Part of a small language model's weights.
Size: 8 layers, 6 heads of 64, MLP 1536 tanh GELU, vocabulary 32000, 26.6M parameters.
Architecture: LayerNorm before each block, learned positions, tied embeddings.
Training: a variant of Adam for these matrices, 475M tokens, 7241 steps.
Each number is 500 + 40 x the weight over its row's rms, rounded and kept within 0 to 999. Layers, rows and columns count from 0. Numbers have three digits each. The size before them is the row's rms in percent of the matrix's.

# layer 2 MLP up, 1536x384, rms 0.0542, rows 740-846, columns 64-127
081:530505484510422486497492456386553507469500541421530486489536537521512563508473520529541563454523537522461452487448545446550523519539497480566458433450506551546486509499538499554524460572542504
097:522533418486501540511535429461580542522461440488483536487454425546488499500555498436528502453578520524462439479487503508450466517505501509526509479476506476511624548536498492518472541473464487
093:447511499503467534533534435479551505482557488462534448507523487482473588497473510460492468593563465468557437549562450465465529486501425495528492556534486569504544525493487449432516538505437488
112:525538456513533512527538435477532524537478498504486557422508530516491504535514494482533483513472426524443476472539535473455476470549502499552504444494503611539507451490563504557473441529452481
101:515536450461422510487600428481487475481518498489516468489520520565574489473505555505451480486475540453501484579500506520505496534507436431438574521515489564493487504503520514553544482459402475
104:477520499464485487562530493497536539453491559472584473464482510475524525453519593520468449444555534439519507543494459443498470436502519474468569450557475444488550492502540490511494483461507489
115:495538515468492494564519479498478516512495510451409558539457535507485528448430552539375467463447569518527484502436485427519470509563500521553520577450509479526460538516493518474478504472435577
116:477533495474498507509577488513479458508493516545451522466485508530534435559449562459513447463528537505483545507548549486499533529565505507528506518514480519528467527506565510559496451543504491
106:496573495497475459440506476515486489429451467422470525457435511462493415524504511566488506506481541507525492449487584506572488503522520456533504472426495466507552482477543474541428470581424451
106:440479461475564503474456499454531564500481449542500518543516598485501515504498530504479506524450554446457487575514460485482571562494490537455479532534424474516434466463544434519509493556424513
095:441567512419435427470523490558522496502464461517492511453535511535548543517533520548432513463460510444518507545462538431503504435503437491449519481459463525477534510502469530508499511513485445
108:501523441470457452480530455468536494473400531538504460482512552494554500480449538550540478413440470500554469480465474476524463485509498477498516525575450466459494501553582456513482474536416464
095:537476490535474567534536512465556444494569502501639517550471524513567537556487526467520529529468533487502466498512503470489587491493464554559464441495425490488451465545421451543458470580561536
082:529515518496545507509509483487557538452570477473541475484424521529558471528487520490504524507560512506501485538489442489437489453519473511535524415472445511560585511522546517534485484458456515
108:487538513456465544505598477502513505494510447445557501519488529527510460450557532478442465485500471521483490517556466522492439447554470470452474569504485518423511462492490512531436504523409484
099:513595501494492416533519485492488473511559510452431540466449487475493500529487523501508542504501442532352526553430478385429541570490491467581568482538578457543522462478481482505450451539467516
104:397507530492496492606541425543501534522535550501516459492483492481569505467479519485441514446456465486480452490539450398534575576504414500590562441506501496510539513532479553636470491468534500
099:559557542516483477457579486463590457487476456476480472482433516563562564542469536479564461534537417494522484443519490407467479507491501497540422459480404446472511521530574459497488503482497461
102:552529510474401511417492450559561454452552564466557550513511537564605442487508496535442520465458462472523500539493525445496481516498436397485548542564443469562508427523484500569412446517460486
109:559562475467457537520558401505507489483496506510510536475428541528535443510546530481484463457411512456485481520560465521505467549507422466480529547487529521520522514530470521506466424412468445
084:467512483458504454517567453467440510471516498537485529477495463521507524539482536451456460502439500424480440559575519505494513459520454392494540552507526557507503573606511527493539425513441521
102:466514422463522417505566486507521507580486487528461514561565532508497494533434553537520533466484505457452493471471507534529509419556441448569513456477484506492476553502518475485540480598495501
102:543475465516515518459526476566501524591459499523493562509489415504502504554484470539511497495508507530526502528465517470447508476570467468546502468448510519453494518510559503590492462534448549
101:531524487502505492575570467508510469572480551510505506490500498503535502515472493466478432510412453508464465510458535535470497524567461466527577510517454575498530552540472479520443507527515498
107:547498430490520515555482520423537534489572534560452520484524510519492540453482542530497477419518495490492517579468418517437444467451520502463564454527509467537558539536496517521443454547435490
099:465491479476482521514519479524573523509452546493536444534508456451533466516512482493523522491493556546484454624488460466456504526609448448501571480561470509545531491458504443516515505600456529
104:506538442496405529513558467493491507510453575496493518476527485501556480490439515532465443456497491459465447455573475464527401532477527536577520510536438478457524561539578508563475529517468514
089:540529511538442506498576517411539521499409478473551444495583602500528570466445553525584485455466498485404483496498551558534543484572458409488535555476435510463452428538464531505507550572497522
094:489491489467420497482482499457517488465458465497478562497492591585517499429495555506501458503444544439421473505520481491519471567510508486419518543469518430484526556501546524434538506478520481
108:531486485460485493571492516567572501461455507487562526494559511472535498535474508533503458429524517466496466507526508471452499474526484516461567423532403511549482443536548576504490465483450541
089:493548454553485489490511418500568499501451498489554555498511462513526471528594491478442541460485528493544456505449523556548544452478450465507462511465449512567491428482497590536428485506504513
102:530514490566429448504474515465493572487440520437529568491550517501493557495454515523512427451480474491504472508459498507533501515547513484552472508490540465534468471522525498491497518533503612
105:511500498492463542496536456472544584473459503463546444467503508512524486514577548441534494450467536473514399502510541493544519481539462513539477482493445481474527528507528524513490437560508494
103:473475470505483504558528478469523455486474529473507527522479499564516524550472534570481489455589476509432464493504484513470451443521477486533476448473459491500550463489505493535535460437474481
094:500491476489549516555478464399583444498459517456489532448510466497552464527505505507489451567527510534507476533497520505435470486554480514479512436520396529523504533526504564531519492520462492
101:486491462482496472518571509529522516535399529590421452487465480451485487475512623482495539480519500472541494445513499507363507551489439525454528519516523528528482497462495479520453417529438458
105:474490408441561478505513464486482483403477424505481527561497548460494525511432523558460432492462499514514544558536469514549554457571497537513509547504524560539500513553502514528482551486414497
100:450488483492466530486483464487457587486416455454465536540493545465476469511475535491486440449420495444560360470556511453487501473561486553536552483454548460519492526483518537549450456497486533
106:547573486437521561498527482550513455463520454538534480464496499540553458523493559480538535481454517497530492532502448505476463476462469432499555426513492464531527495516484536578492528523446503
079:508505603477458476509531531497511478493495576503503470480506494501503461488531598485462452540473489415493502480502515489487502476496461543496526533448449502504466556527564553506428426413512409
072:543520513467467509528533457512525516539479523490553541517547498541509481465548564493490513487484466499497491506452510532517571504501466458505507557459472472512496532604556472527467405513455470
094:570472475498535438497513457491521534553409507475570577471547513555539510478435574555508445456503534522473494453419540528421548548510499393482577448494432452564545423527443513523540514498459586
092:430505520488416451518493500532512532434503474521538497505541526476586553502429557529443447409511539456574481527532511566501555516543355497527543516493425504521492565533531519416516466533545507
108:505574482494471412494480462491551498520461472447552473580570517553488550532455537485477527459512532505433523500511592457474561546539458469458521541514512497609502458497439519544481445531531484
106:478536478444565518491506452466527486471485500478589526563448566522509559539487462530501496520485443541468484536515493479513530438554493492550488528554503552535560497511552494537496482490422466
110:433509513422482522532567486462525508503521580477481500540488558501503490526499520470527566485443533481457440519537465453496543565531430526544485490435482538527448506507508507531486465556522498
118:494544569549465501530558508517537475521398453518515448497484528537552550558469564523502470547506478424498484549499491402463478511560484515539461519540516534514470528547479442516520446518516500
100:526524477507527545474539495526465509527500486590478505529474481471551505501551556446478472554433505496486472571543466433454478508466482510467504492421505495462589529459473473482453466504448479
101:441515448476455490499486495507520536440421494496552524534459522514597504499548645527525494502505518491511454514538488540529434536459464502549545490490491489530535548504504480484491496487525515
098:553495480480491596520498489418487512515489475519576530503489502441556432499518553576403465415588456498508466509510454466505594486483414557461471478594484419529526542511560457538514492473518499
101:458565450481495444448499495506518486420493488537517492531517541496511538531484518533388474484437546447447498526506450496492494530487411511477510494580445508564493532536467490513491457489445474
102:501487480514521492509580431559536501505402528509461509526454526506516512552508518507477494523480581533533564484468505461489478533547552525565448469464418498550596525519476536518492465517479531
104:469509537515507510493503466518560533450493510498571551551464519504552529486435513535489506512428491516477502465469462468427514469518488477504568431577447436595476457540533494553398474580411524
101:492522472525520417462480488432474581560505537538514531582509553512525498473434549480511498456513493455504533456546535466470541552451420485528510612570532511453492455465572562513384416614474518
102:538510518521494502442505477497571520518467527477645563495507553500532548537535480465559479457423540525508499494522500467519508522564447431449451504502514502460516495492481489487500416581492482
082:469522526432463456543529515475525521468514549486464485550450572566520474432516522475483508440484487555451502586482493486503560444527505491533537527491498455515523502553480514517478513498485526
101:470542538476494431548504467575553500509543412527482460557466556508509526493546520546476506468478504533454488558565474516473470512553504480500513389498524464446557551542454438472464522428501517
105:509477497470468449486518490416593552487459515462522491515529504560510535527489499526392502503506452465465485494482523493505442423555485490469470490588551511480544533518496482544545490475432446
103:540527506510490555526485478521501503534440550443534536508457479529509474521430508510475456473544485505422480476517511425497472512532466476514487485544531515526478439541509495443459528546487494
105:564569470496494463553528477528497456469522502450519508462491480488544462498436496435495471499557483526513488513516515547446503508498465514507479477525476507498455536563442543583449512524478465
099:462535493463508386482506434485513462522497501449537551504477468531547499559590573556465464475553508493494484545530510517509516546472508455512515483497504534500498470505529500545518518456485493
115:521488529537531518481590476521516466484512538434496572522425525473497516561546484434528488560483499538480500494531489488456459516529497498524545452446464451480540465490475410547502456603442497
106:552520489478540501552497479523554493521458566495510492462474514401527505536466479488426512512524520482568540484469497492463477536551435526541575452474501533566512521520536500511439426546504455
094:492520544480491571515487472483574469579553521479466472514488540511490437508549514549433432467457526512521460547435498516536533483470519450497457547509503525538519454502523508558502445526456450
098:439526509518423465482491455456469498454505455514498490516535480543510516453473537495498480493501531472472482508530481542524495510470475476584451522502493570522481474510586501487520495485501468
109:460513461537399478563563430456509493448479532481522500426458498533527548498558643453449458524491491472470441513493460483471474480510528570522472516469457491460513520534484491471546525467512528
125:448499459505529573491542496502496594517471531508565479520516469526560511527463533525459493437521536466515470514498519533517569501492437522527510563512438538535517532508438463550480438528434568
096:550483500517533489495493505514477527540420557421447537525471559548561466505480580489511443491453503532535497491499519489432513474536507554533515500478484444580512548514510510539509532487412535
098:492525466424499417504509499528510457519444465493503566484495526485498478461608472565503546499497536499539443591500483507515534557510500479537479460469443482525525470534449547559518473539441594
104:474524407470477526458526406453534532542442537522481510505528507431515544497427540432445540556482529505528453485502527400439474568519491554521556481442519447581579525481543465550490469529469479
106:560453514507582524554525495520470413524510528517590586546529569472516469531478500486520494569553553503496522533436495478446542505535472495477476515492475539469511510510500528564462392437506500
083:504516497493438445508528469488558500512445516433533473468532476522539501551477531494449439496491485472555379502455466488479565500528441481547506500453421551540536526518525485542487449509497457
106:491566510465535552538505496386602521499519537490531498547424535530503529523534501601434549500508456471466443515491482406488507496469503557520428494496481446456503583484498467519493510468432521
098:466512487525507544518560442530492523570535503552417509541445478487530511505476520418470512527500510476505483535567484461381578420506434544559507563426502554471503473522500487538513488511478497
105:518504456444510500543463465436576531525482580469540487540439538476584533480499497485455437472470530510478493502462470499523500484482481532497568502501522504507480503533487421589413517506487446
094:509533475496502485500513422502496423459489482470480533522435488588574523515467530455522445550489535480535519518487454478427505483519491469570484537506498578537507514516538505527496473521454413
103:489496496473424516480565420486524514535476555509558570517527502536494478493431500471455442513481555488542485512510493495533553438467445487493493537504532484473447411522448517571507439527454497
091:427619456499548504534474526450471467504561546485596486520553498504469514508456588437526488483569448459485464482458470479439399456540528529587516520530494450490515559494505538583415456524502453
097:457529480492524504554521485447472481495486511403589561480474552510539509585491488465548448541516496523455428422493502473446422533521514521556487524534540534451508444509592503516490477511552513
102:429528489470523531507495501497467550595493581462505509533508544491443471483455521544465530492461518448525433537567486440477539550489464520493508562493484455539548459491505422537478410547494531
106:529514454509572566529513536494554544443476483499590533493465543519550473553535508544564452525496508505400492502532450590471487471533479467520520462514479487558495493511514435517480480548498548
094:483525465503466536477595498529518490430434547447542558473450517481522582559513523493482455549523504529415466468491546460473483455512550438497535495421488511536525513547464470460468519529491556
099:514566470515484525466458499490519554482477428459546500500421508511509532515537531472487451429521501423467457468475522488522448485484527510594460563536560505507451449525570544480485493517499458
085:571521456535560500474521511480549496469489436471510533469463459608498493597443547516533468479439544520486494536442454444535482503546477432526504460483486455506541507525506415517479506590486503
096:515515543518469433500508512441511599459475471493579444454475549479549517475492541551481444430387488457445525552503498561483511489507456485547531530518475510484438562548452501568441508528447446
102:451541519437441440528509505504540486522401461471584548532527495424512512522479526516467495492492542488481439447464536487519558489594497502520506477498469421460475525522506516498510486618505457
106:485593518418476545453553465552493576494451534514465491510423435587593503471484540487505507446489541484475448537536429441436477496466504495597552497538533553520495512521489524515518512525495491
097:471562496466454469410494515497532555445515506503495464485503480562601529560520520510528481484482517481504469499547528523477511491502460484517492553528594496415458569528499447443496374547545479
095:514503580515426491605484515484494466516436509444508548555534533567508557490520513524423455478424535534487480534501487524497502504579513426447444550501494479507503483489542408478487477523468560
085:520511482548490477559472484529516506442505513529473493513510492449586545455417540482495402517490442471476467535442495522497489483529505486542514453462467533464434530592481516438506531475447479
094:481509477500487507532538471388513569457503552466522506454457519486545613529488564505444419464433433502474483542501433492487464432526488517490485594526543487480460528533483477491463545485454535
102:459543520578546510574549465475539519528518465478436495527470529496508539472437459371459527528479478442506489436460451487490503516573441532525492481472488522467443597481463474522472499538520505
092:510534453525456498486434459416535529434592519519519501540461464521530510496510507429430482490517463440423538549483529507499546503501467472577473419516515509513462471530422441508466537494491479
091:439518503512496471537591468540528528506452499496504432533545504534550505490506546506407534493501526495532519554571461489526489441507507519510496526521495512435564523555485525609455491548479538
107:480586438486483551457554477584512505511494496542486478428498451526491478627581499481502487517514493486504510499547558522482465521476480452519539492495481503519506512509550487523464408522464509
087:536514501503443501508499495405497465475442552500559494492494501572588538523456526502495454484487486521479448523542498534534519546567471503456495542579490491435431539504511498519509441528476540
097:466540496471540509484540421464532483481503501516505530512539563508499535500526459529478507511429579502539512519505439552495458436523444533490497532460499547495523460500494470584496474495372508
090:456506458499478548497492509478496561435488525475532517462424494538548526457499560505480498407504485471499457466486494530507484419572517568484571507516546473524528491530537461544532463511453445
093:507459482524494519504504448366467466489442499518534496443493498543495490489474547475528447464535522447479480508488482478543547548507467446465529502526453534479512523569502487462451507630405502
090:509596552501469400534467528537478510441482506458428461452486504465545568478480545457461528547481494408444520493513528496421491449502470475576556526469561450580439550523503469502440486494470550
111:481512444507491524490517461472532530473489456503515488498495467553488465577469588538484427511515467474423509480508546495527470430487495507554474483461520455516476386510542462587517540500460500
100:502559477513503477486568493512526484510494465413518553500502530583473490517491498529472512460493599487547449468455488573491562520528453471493461583457494526488486509499558465461516420590484496
093:549499522529495519508511468443514479525416485385507526489550500489527478505477571556543403519457442530477495495520506498470417497547529472427555492472457522475438550529512493535505528540474521
116:478512485494469532535471501478516420489479500507531480516523500497505470439503523446469459442460485496502411621508510469468596504499447498514469437499461527542467488501474513546437546523469471
097:489553494467461545562534501515506427488457633471514505461405468465519522519504558463496503517511464409463495479477531417465427571502511501499557563517535487515495531547562467468513413462515575
107:479566508432489454482484519522513503552491524541495455525491498533481549595487518469440507484454528462517513579495525512481416541584484477542499482502510472517508447556501456608474415549484470
105:479530485536444473563493457422525555510425479480492558526521490474495441440411550456563499530517474535473448468490434435533473450537509499533468484461513541497535450498441531585410487548497505
# layer 2 MLP down (transposed), 1536x384, rms 0.0418, rows 740-846, columns 64-127
088:512498483506525511467423532558485504477495458508434466441572485517511478474569552491443542496550532493587483538482563472518526545460469544462423519494482443514507414538384538478508501447520499
101:466478470474496543505547528483534460556451521490452557463535578531540537455523526527498424563474487442449450408467484529456480533494496471549506447468512503489519568512496562566585482476562463
103:519508458492495510507461646489500507452449468504465489453409504511552468558523528518553519449449497508458520471489546516502533561455537572486465532539481511463464508522526484474508458527494542
116:539473469580518487445410593543513422493496505404524466529463519541528526515420548469515482486524458574466541538502570473450516539555448464457471452479447576507474478497486560475516503484499501
115:516488525549428525475519411509458498529560514476483609494466466485577512412473492491434516494527496493489564531515450474551508473527441466434576459520521471489530471462500495475464487406532412
111:461436558500510515485494415539532428536530505497411507509406525503506463439579461447513494495507516466451515465483483492509591478579441455480470475388499500520481464496499489502540609465479523
118:526531534446492396497504542510490521496489476419479518463484429436566508551517530422521541508496443534513482498506512484528454506521553513500473502487478565468366485509590472592481485509497505
123:400502510462523441485496455527581467508543475528513500475553507535480485499497550505482553452521514446502520424469533508471368429466470490473495531468426510491510475528499447508569506408481440
112:432489543455489489487514450541490491437498534542556398536539597492460561454544510572478518523560448530531486485560528549427525546453522525507529495533466531494472492457484451480475503539531445
107:527528524505518521504477519452521483487481590529487473503377551521456531448503456451471459517540490546404588530517448543516429435524485399444501417496590509477459504503539428500516523504438537
094:469467445476531507516477615477470528560517503491513528436514499459435565506482527518513492566478501535531560537512452512393499524538525512470582539495510495444516491511559465452507501454509464
108:525515454489510475435476492493463522490493428523560536487520554447525551551491536472516440512401488473500500599547524483497491510516531535478499464497476553508480547514528471511506417507488562
088:467519530524507478445534497481437548506565581523530502526539462545542539429503462400515569523423458505530568525569531545520487426481474501513492522561518492483475558542438499498581486419532448
066:557411574494525525497415533441429472485507538529523455538487400475445546515478472546494535463525446489491540498528473507474401507444461547527482468489449479500486440561571518609446543441505504
110:469553555439466396459535554570495533478479550621502500502497483528501404457514440525477469493474548501503494500493478486506491463525476534531529467525478460442445580502426497449435528525484474
101:469492619442472534444523469518488507465529429561463454494484472462486462447527467486506498581463421441491525449535502501460525464538495503489559481543569489475496434512484463387501563448594436
107:482519522510471526465467480471560491528556456486483452519509483464504467513533457536496480586427499524477522523474533483493607482451477502453450508507499469480498465526454505521540535503459517
091:483509529503546541514542500471474438559545442523459479481549471569470519551495555486491528516501540538491455506509458514521509501573502584456464554544501505436425456489461530461529458507519486
088:508472457506408520488434491625489560511495477536443484448480436452516487467505485492446443452487490450541561463481499489485449531488474537493483519524452533543490484507418550500529557576548468
128:529468529516517520469491471520461543525535426515448513440449494502617508483501508510506579497502470438509556525458529533492540502519472448461516507556430521462543523530485457511487469505463487
073:508528512513497523525442532487470516556473423505522506505543504500502528461498421420474536519457540485535511540523516496579529501556422487419454492522527510491498544507543469463458554517500457
108:500529491472531569460525485516538503524524477455456551501555471522503568482565473428494620515563482539500531513498451514461522478512559425461530518475589464478455530484473498493557428444527511
107:570485517425492494526494551523551461485575510527490460501416460489480484470479553553471456460483522554519523549553543532516512539508481499526511534466491508514469468487415484539512436524470506
094:506483454460512442442470495499498510548539534563489462521480462489426562476491466502510523527582515509520567460490456481503478485602509496495603536462439420469508509449475435491518438472504500
114:472474486521523482533526588575536576461464418508527487502431492512552452500474444467435496541485465496478495505476459570455490520447526446577532500588469426497467539560490463473458489502511458
098:507488504524571512497438501505417496498476531533458474473544538503509508517473469578487529486547488566464569455467509489475497398472470499494476508533540442506514535528423492467531540478523479
098:500439463558496516535451493494502520512517507492509470490472494486545480489547462471479507500491543485531566511427544579511423503494584497474487462461512509474503443562488569538529495395460485
092:525473466457541536487502514485443507524476513450561553524497443393522529518517527574509434540458529504484593553526466461439520530520507523537472508437517546523431521495438491463515531504472536
109:558525534539554495515448532513510469502487550475504457516498521468562595461531485516524542496427569490524577463480515521475514517440483557544573547457542555527497482465497498535485546497553485
105:515519584474429450546507484517507506507500467534520540525478532479475397522566469549519503545541487559468522471537466452442473418471486501462497420442471451471544479481472561573500483466524478
103:460481507458517533437485404456412495549454488490518484485540531555548585547555467532516532527479514476582506504555557500588552458518502499452486565475501502509548505446578549494554479513481496
097:481502475446488432473415491477506509550527492529467472479489508455533528520497491548454481496441462432503497506509545502512484491488514520503439525489472505572433577429482507568455587530399471
103:491454535517485511493406475527462483439454463538521403456526474500502506441486537551426492455473470481507490448505573514549433551488449505514521479533545512470555492501508541494529508466530449
094:550499473458467563503423407526519449497488422499478526474465495469537598504561395540493497508483463466507536525481479544538479506510470451532436476439425546443450543513483502428593587504493509
098:506486505501503499554417556537519558462466489479508567512415524514474421525506457550472511488520444542503487501500474545558472515466560489517506513420471470505496480495490384498493551534509500
101:511502450558516534499517481448517472442507527617479461452492512521491458475430468516479470483492513463471432505488519534587511611522486476429473501499499450484593455497506470510459454477550544
105:525484512497507578484497515482528500549493503527447488457472529553539497521542505486574528384489530495491529513475554462576477542508432477479424510578464489428483507453485477438515440555496417
103:521436518503440580447524556466550445529346542514426496479574524548420541531435549463468519532481549519491447549511580502549518504542496474466481524520534468475468520517469506468472517501483614
106:464514444448504463528484521515495424519488515498523546466479532464534605468521490460511497521491501503452597509489462485478416454493458465425508560437502568437533539536480554467501513480466440
077:475469512546509497490418434481499474550505411558468484519509524520589472535498412489459453527525557444565554526542535527496462512517570478399518490511483489471449501502438527547490516540529514
071:552495556563500497522432599526498454464491446448453534460433491452486470554492428519533521512518543498486502402558541529477484526393515520480507539460548528495457453466446499512565541475483496
099:492485511495491492509419410592441432470548453554453550467398579471506450412545465586511540491493545563544445461502457511596486512457569510435492482513563509554510515401564558458594577466446512
099:515524536451508496454522539587494519413442594498481524519481448511420499529502464479518570502539547558532520393506464545462496526627554491480505512422516409510533516571427504473520542483559444
118:506583491537559454511509493468521519557555514470565522516498519513454551488551557504500457457509448521475507498449538572528465496504514475468512502525454449520512461528511474488471530474515461
112:490486552596479469544448511540513497516492554575457496497458494504468489508549552487540510522529537490543498515505536485581411519542512526533480515538417476526539533555469436497512461505495490
112:511477574543515517511450460562476541528447574511521566513484538473518549454478505486548528530493511447490485574541501566558538515488494459507436480340484399511499475485529542533470562527550441
131:473527460529459436470452451437515548545475483539556541549499502583516525524486524494490447446483516479449505520504469490509505548508473476428438483476446470502561457467606501440540515492489526
098:483459514508475491532461474534485451505480511508477490534498572457450479546494449532504523517530521421494462488469511476464564583508505508573482499521525499558521514490446537460521600432520470
099:524509499446525517535451525487562507508580551574514481494461455521463510516563411472557544539484474439546542474544556496559508489555461466489426508444494483416495529489558547524607497550474441
098:501484513538527456443514503506536533409500489511608477494548564522562503517522515509546544560507534543553476537478436456555495494430419488450516516515544497503478508449495524527578531475448520
102:521494548443508560486477481481541469441375372546538512534481527520536444545499479476510519553513421484495451482497520489564473469560533468470474590563479442520479470481486552492556469492498500
104:458511542462567520499419542420511521397499514508511493494473523450500566489465478470545514473573471462507499466612479488544492443555533499479532530472448462571487498483523518516546507544479476
095:461421535483498472533430499485480431484545539588444561507458501483552470458443461528537557511539476537477407415529532517439549513508510514503423463504469517544534520443547441487515449560468441
115:520458609519546571512483510556546564526470496517507480527499492572553439549505502493493502543534472531596509450497548495563462465508578529501497501488479511538564476523516552468551539440552483
099:529553460448507545510589485477455553499517576514532513579431509462452515469502507528463582463488445563473500442575424466478588485461442547513511483463512506519452510471446484492423525433472397
085:441455448508487476504470490544528457516474459447506440489518499492515449536494445523542488491503464557458516444517507543435485519479488518437511523493529512537523466522504564451466435402501549
105:487523467487512521474450559478519505469518413544524544526528490446528469551546487519481583538459459577497516516537508507526532499486525553546495539476443513482414438457469512477449506551498472
098:515467493511529461507455506522565560558493444444491435516535488540464514578552521491559511459572467426441539495508506550499507469452489410523509464430446466514461526518454461461496490518554476
094:605483413503488482535542537458460537460393472509512511455436365426517505524560476520542524519551428484489479473504503508501510504482522516543506481469480500512516457507560484515508480518530476
105:507578539483506511524469519490487518528516543517470449484491601481503465424514543471545488554511479512586398503492458469452551474476485472511520507467455550568482598512449483567481454553461492
101:522530498494530508491526483462524512473579483484470453525516396476510559494497542597456457562530498446496571492435514492455499540556509489517557483393569550550536480540543435543472495531427445
125:519507509503524521514500516563553439553505466509580538478552521518580543527560483498460526523456525528504479467467417510556443492478488490509494388498566513534445433468469458567427514493456487
108:558461454495533449496509480459427448436513446491471481487576478483434530461490542582471493501463486503550435548584514544501456483504549516531537539551435500464478434466404543488454579448536523
089:389420502502420527495552544490507491508537541484472453480494512422507469468486521503524487496572560483573452421487536468439431542481475514575524495516516544530541453453494514539470528479495532
084:541484573472558517550502486552488475533520551581513442490451462491492468464496528486498464419506454462510537478557474485476487475487430435485475469506541456496507507481541454463459501496484491
104:493419469492440493507508517516478475620515502481520505462529540497459524495570493501432534502448569481496514534503504505575535512521556550433470490473488503462465492507506478421585529448484536
136:541513473532555520488427537513502541503488458534556374536493497512530531554480479487455463393611569485465539517496528526553542447473510448488509521470460462482525559478502531498483460546480494
102:499482578562420477484438481461473431475491432532526452515501462409594550455567519497505443532547451610546491477530462570496467543576563503486455517486463534546463468494560542534516490418519537
095:515549476444512440532492471569507539482493460447501537524538495481489526523511486457485496462551587476513487549526508510497470445482482457489518474500460510518530511530445580515552440504530479
106:525530509574434464511504600503516528510488492508468496510494436450504425476470493453511473502437513537520425508551513527482554520507546439508528470484485556457509477477416491520555598481470461
114:453543478478496531441486510450511471496438495580522461503473468519495508425529465505510507515581446537534502473471509471580474523584442572525505483537484497479463467483516533491503538503520494
090:491550493506479506505519430436589493499479563451592494445482495554574554477497555512374428492435501478479442527485528467499520491507435471508578504510441511508499517507554468558435494511431533
100:475514501468564503525493490462543466509463461447516532505475483600517466501448496445454470441485573488452463492500455400494467521559462506505518462471454513561477535537518488524452443544476466
103:520479521517523481476531562451480460456496544533544475504498495489459437562536439428529473513518530495542459528519505477464462529505557539446450482585433456503466526503487462493478557539542507
106:537507465517483540507457472507447552498554472503489440526552524504563477491542477496485513464447545510497520487522541479551538447489460463517423498533451441495489463486521565528464435514534490
076:462479460470491482488538479503452487519479490470428523519581540534509556533511466470532489467462500426463501531500478519509596599515470493531467506514469465469465470362501479432507441507549495
098:454491426462493484474515514506534532513437591452561521547445460563514455512540521465590456524510577483549492479492530485503564528506448534445501446485483522475492473470423456584486527520532491
101:522416467454467451451420558471484438446451436478543503517424510535382558420523477476524504563511510499444500548419516499463504501486532520473505484500556499566454535485502428471508501488497579
087:526461480489494532501489483503510507543482507465483505485456496555469510522547457471553459525430484508475442518519479455516462431428513543491544504455505552465503451467504518462471509504495533
116:549490529531508589406440483506529533499539515541476502494521530467552432501434567472417503491492558516521576499476586543505546497500548476484557491470432485453501422458483527538506486594502514
111:502474472502485535517504597473519504449537541557445531524407529521439576510560455523535477479520456607512516492503438525536487460522542484461464451514499493437452525464432427491426474535462524
088:552506477482533503500466491546436439481543522527488510411484450510419494512465441497466533562534437519493523506493408529437488558454432497466452408460524502555578505483468436598457507508502423
103:455447602546497513493479509501452465451449487507484485465501520489523544447468463529491521498482559468495503490512548519523554585526441533443481515493529594464454486497554491521491543489537557
079:473508538517400460554459501554497509487452484574455501494374551506492536505501466401500457459521485501482558519489485501548532510509540529522451515517484534484465555515446525560526501534469508
105:511467438494449501442480584538491441429451474458483492499544492462445492558570500544538490557482443552504548521513517534531548472509558574537461479532497456525412507473535532477468580470470464
097:480498503523519454500505556529550459490511454455534535515436430556482506457586557500444508506568467553519475569440535531461539479503570490507497494517469443430467548538437466466526436487498503
106:526463556461509480537504527445504470542590549637505458459535502460506498447489486482506514485542497500484460516506475413517522521459452514502434470472563467509499476514538456638493439490549471
095:504480490491534467510471483528423483463566508416528487492550570483386516507478468513545525553565518464514478534522456543435497550514492515522494443418456515486517531531433574580529477498443479
095:475583517506606541476418476555421529496520466536501511532521474468484496477510496565479473520515510435491525436511509528513529512553527490523483493533490556515476556522514514466575444516508487
094:522461439540447474451459500441556458510449513545493518499494511513484468516544503457492469457433530538492505563549511527504477555477484486481533516615481484490476506460498503632495486502484486
082:520580542507471531491471561452452511496459517475470510490526508507441494515509510541462529437461460499470508467537550511486491457508516469435514513514549483427529507559497533515490503520533503
104:496591528514513504512415526492546498505563497507448525439539419509497415507503515496449507567506511537526490534490494503504520489469546520511549454511461530512488478467511474532538451441514485
090:521566510493527524523499487567507491539549465549575485517534503474467539438501430501479443479480451523460549491540528500503437509462497491393526492504499510479537447545484492454498436528509487
093:472512484496425547476514600500503549526514479464527480511506503438505518555454503552477543592503553582427503462591537549478585484499481502467531433479619545472485422526506469492464570498526516
105:493534468535506490470479424443476501440481575444511473541510590466570541511518555533438524508541463529503475489441478499505530579567468597525526459454421530480520545447458453606465545489522472
079:506512511430532500484430546494457496523505479495482540469498507452475565511527490504535561473513492575492494445549488517549516532484488540508500510483416471526554545486491499457504533458568436
100:436486521448544488475576555534569471512549465548519484514480529548483476558433466453553500437546558496535528535503552526551498469459446514493488523448554451475427502533548479535532492509514508
083:532498552549489457520485514502461447498552507442495465490537458505500445442554569524478493504511517516485506427491524483516466520448519451520534576571494492440463433582545496547482429552531462
105:460505480447508483527475515563539581416575492507530487499484491438440551555481495575540494555462457453490449454524501455490444500493491442485578447551465525510533420492612496419542501453539487
084:565462444456496564553462445506491444493521536537528408499479579494535502498482527534496510497474539527399568496490478483497520542470554450465461431515503456532381543422418478454492537550519526
127:495455534533502599503489476504467456585512444527464540551480427412471491526506545498502488482541486526460516510483596562464492538528517443476530563527469483560500479507522434503505455489499564
097:496483490579472444419574514467577484518482535551491471525440485557416486520491496441434555413414560439437531500501486520520479544479492487536595532448517520556528484557573545518489469542508516
086:475511543464493389468481502547495496524530478601515543484508480421494561485485515505538444448526502565515489461463457459476473476474566464575520519502507473456489490446483469536514538530454550
117:507537435524565490494442482542419385525502534452517526513476551478494448500551492513509463510514466549511445562541515491506509523501480532507497541475453484507463496466520444425441462492443472
095:536551407499528451470568514572421441490540496505433438462539463469415550474477455484513523515478546512479500600479512536513553489488527553531475518480471510457451576460515481493509502474536564
116:475511507492457442463490477520455500489455520434402480501513533523473500480476439435463495545443473463513515480509529500519495524513549519523557480452552608414460502479468517533490529474470479
114:501493482485464536558461484462460535473460501450486503534518527520557497447531473552460530518495524464467524472525541531525530502577469449525531421486558405548458484488521503520423473502534496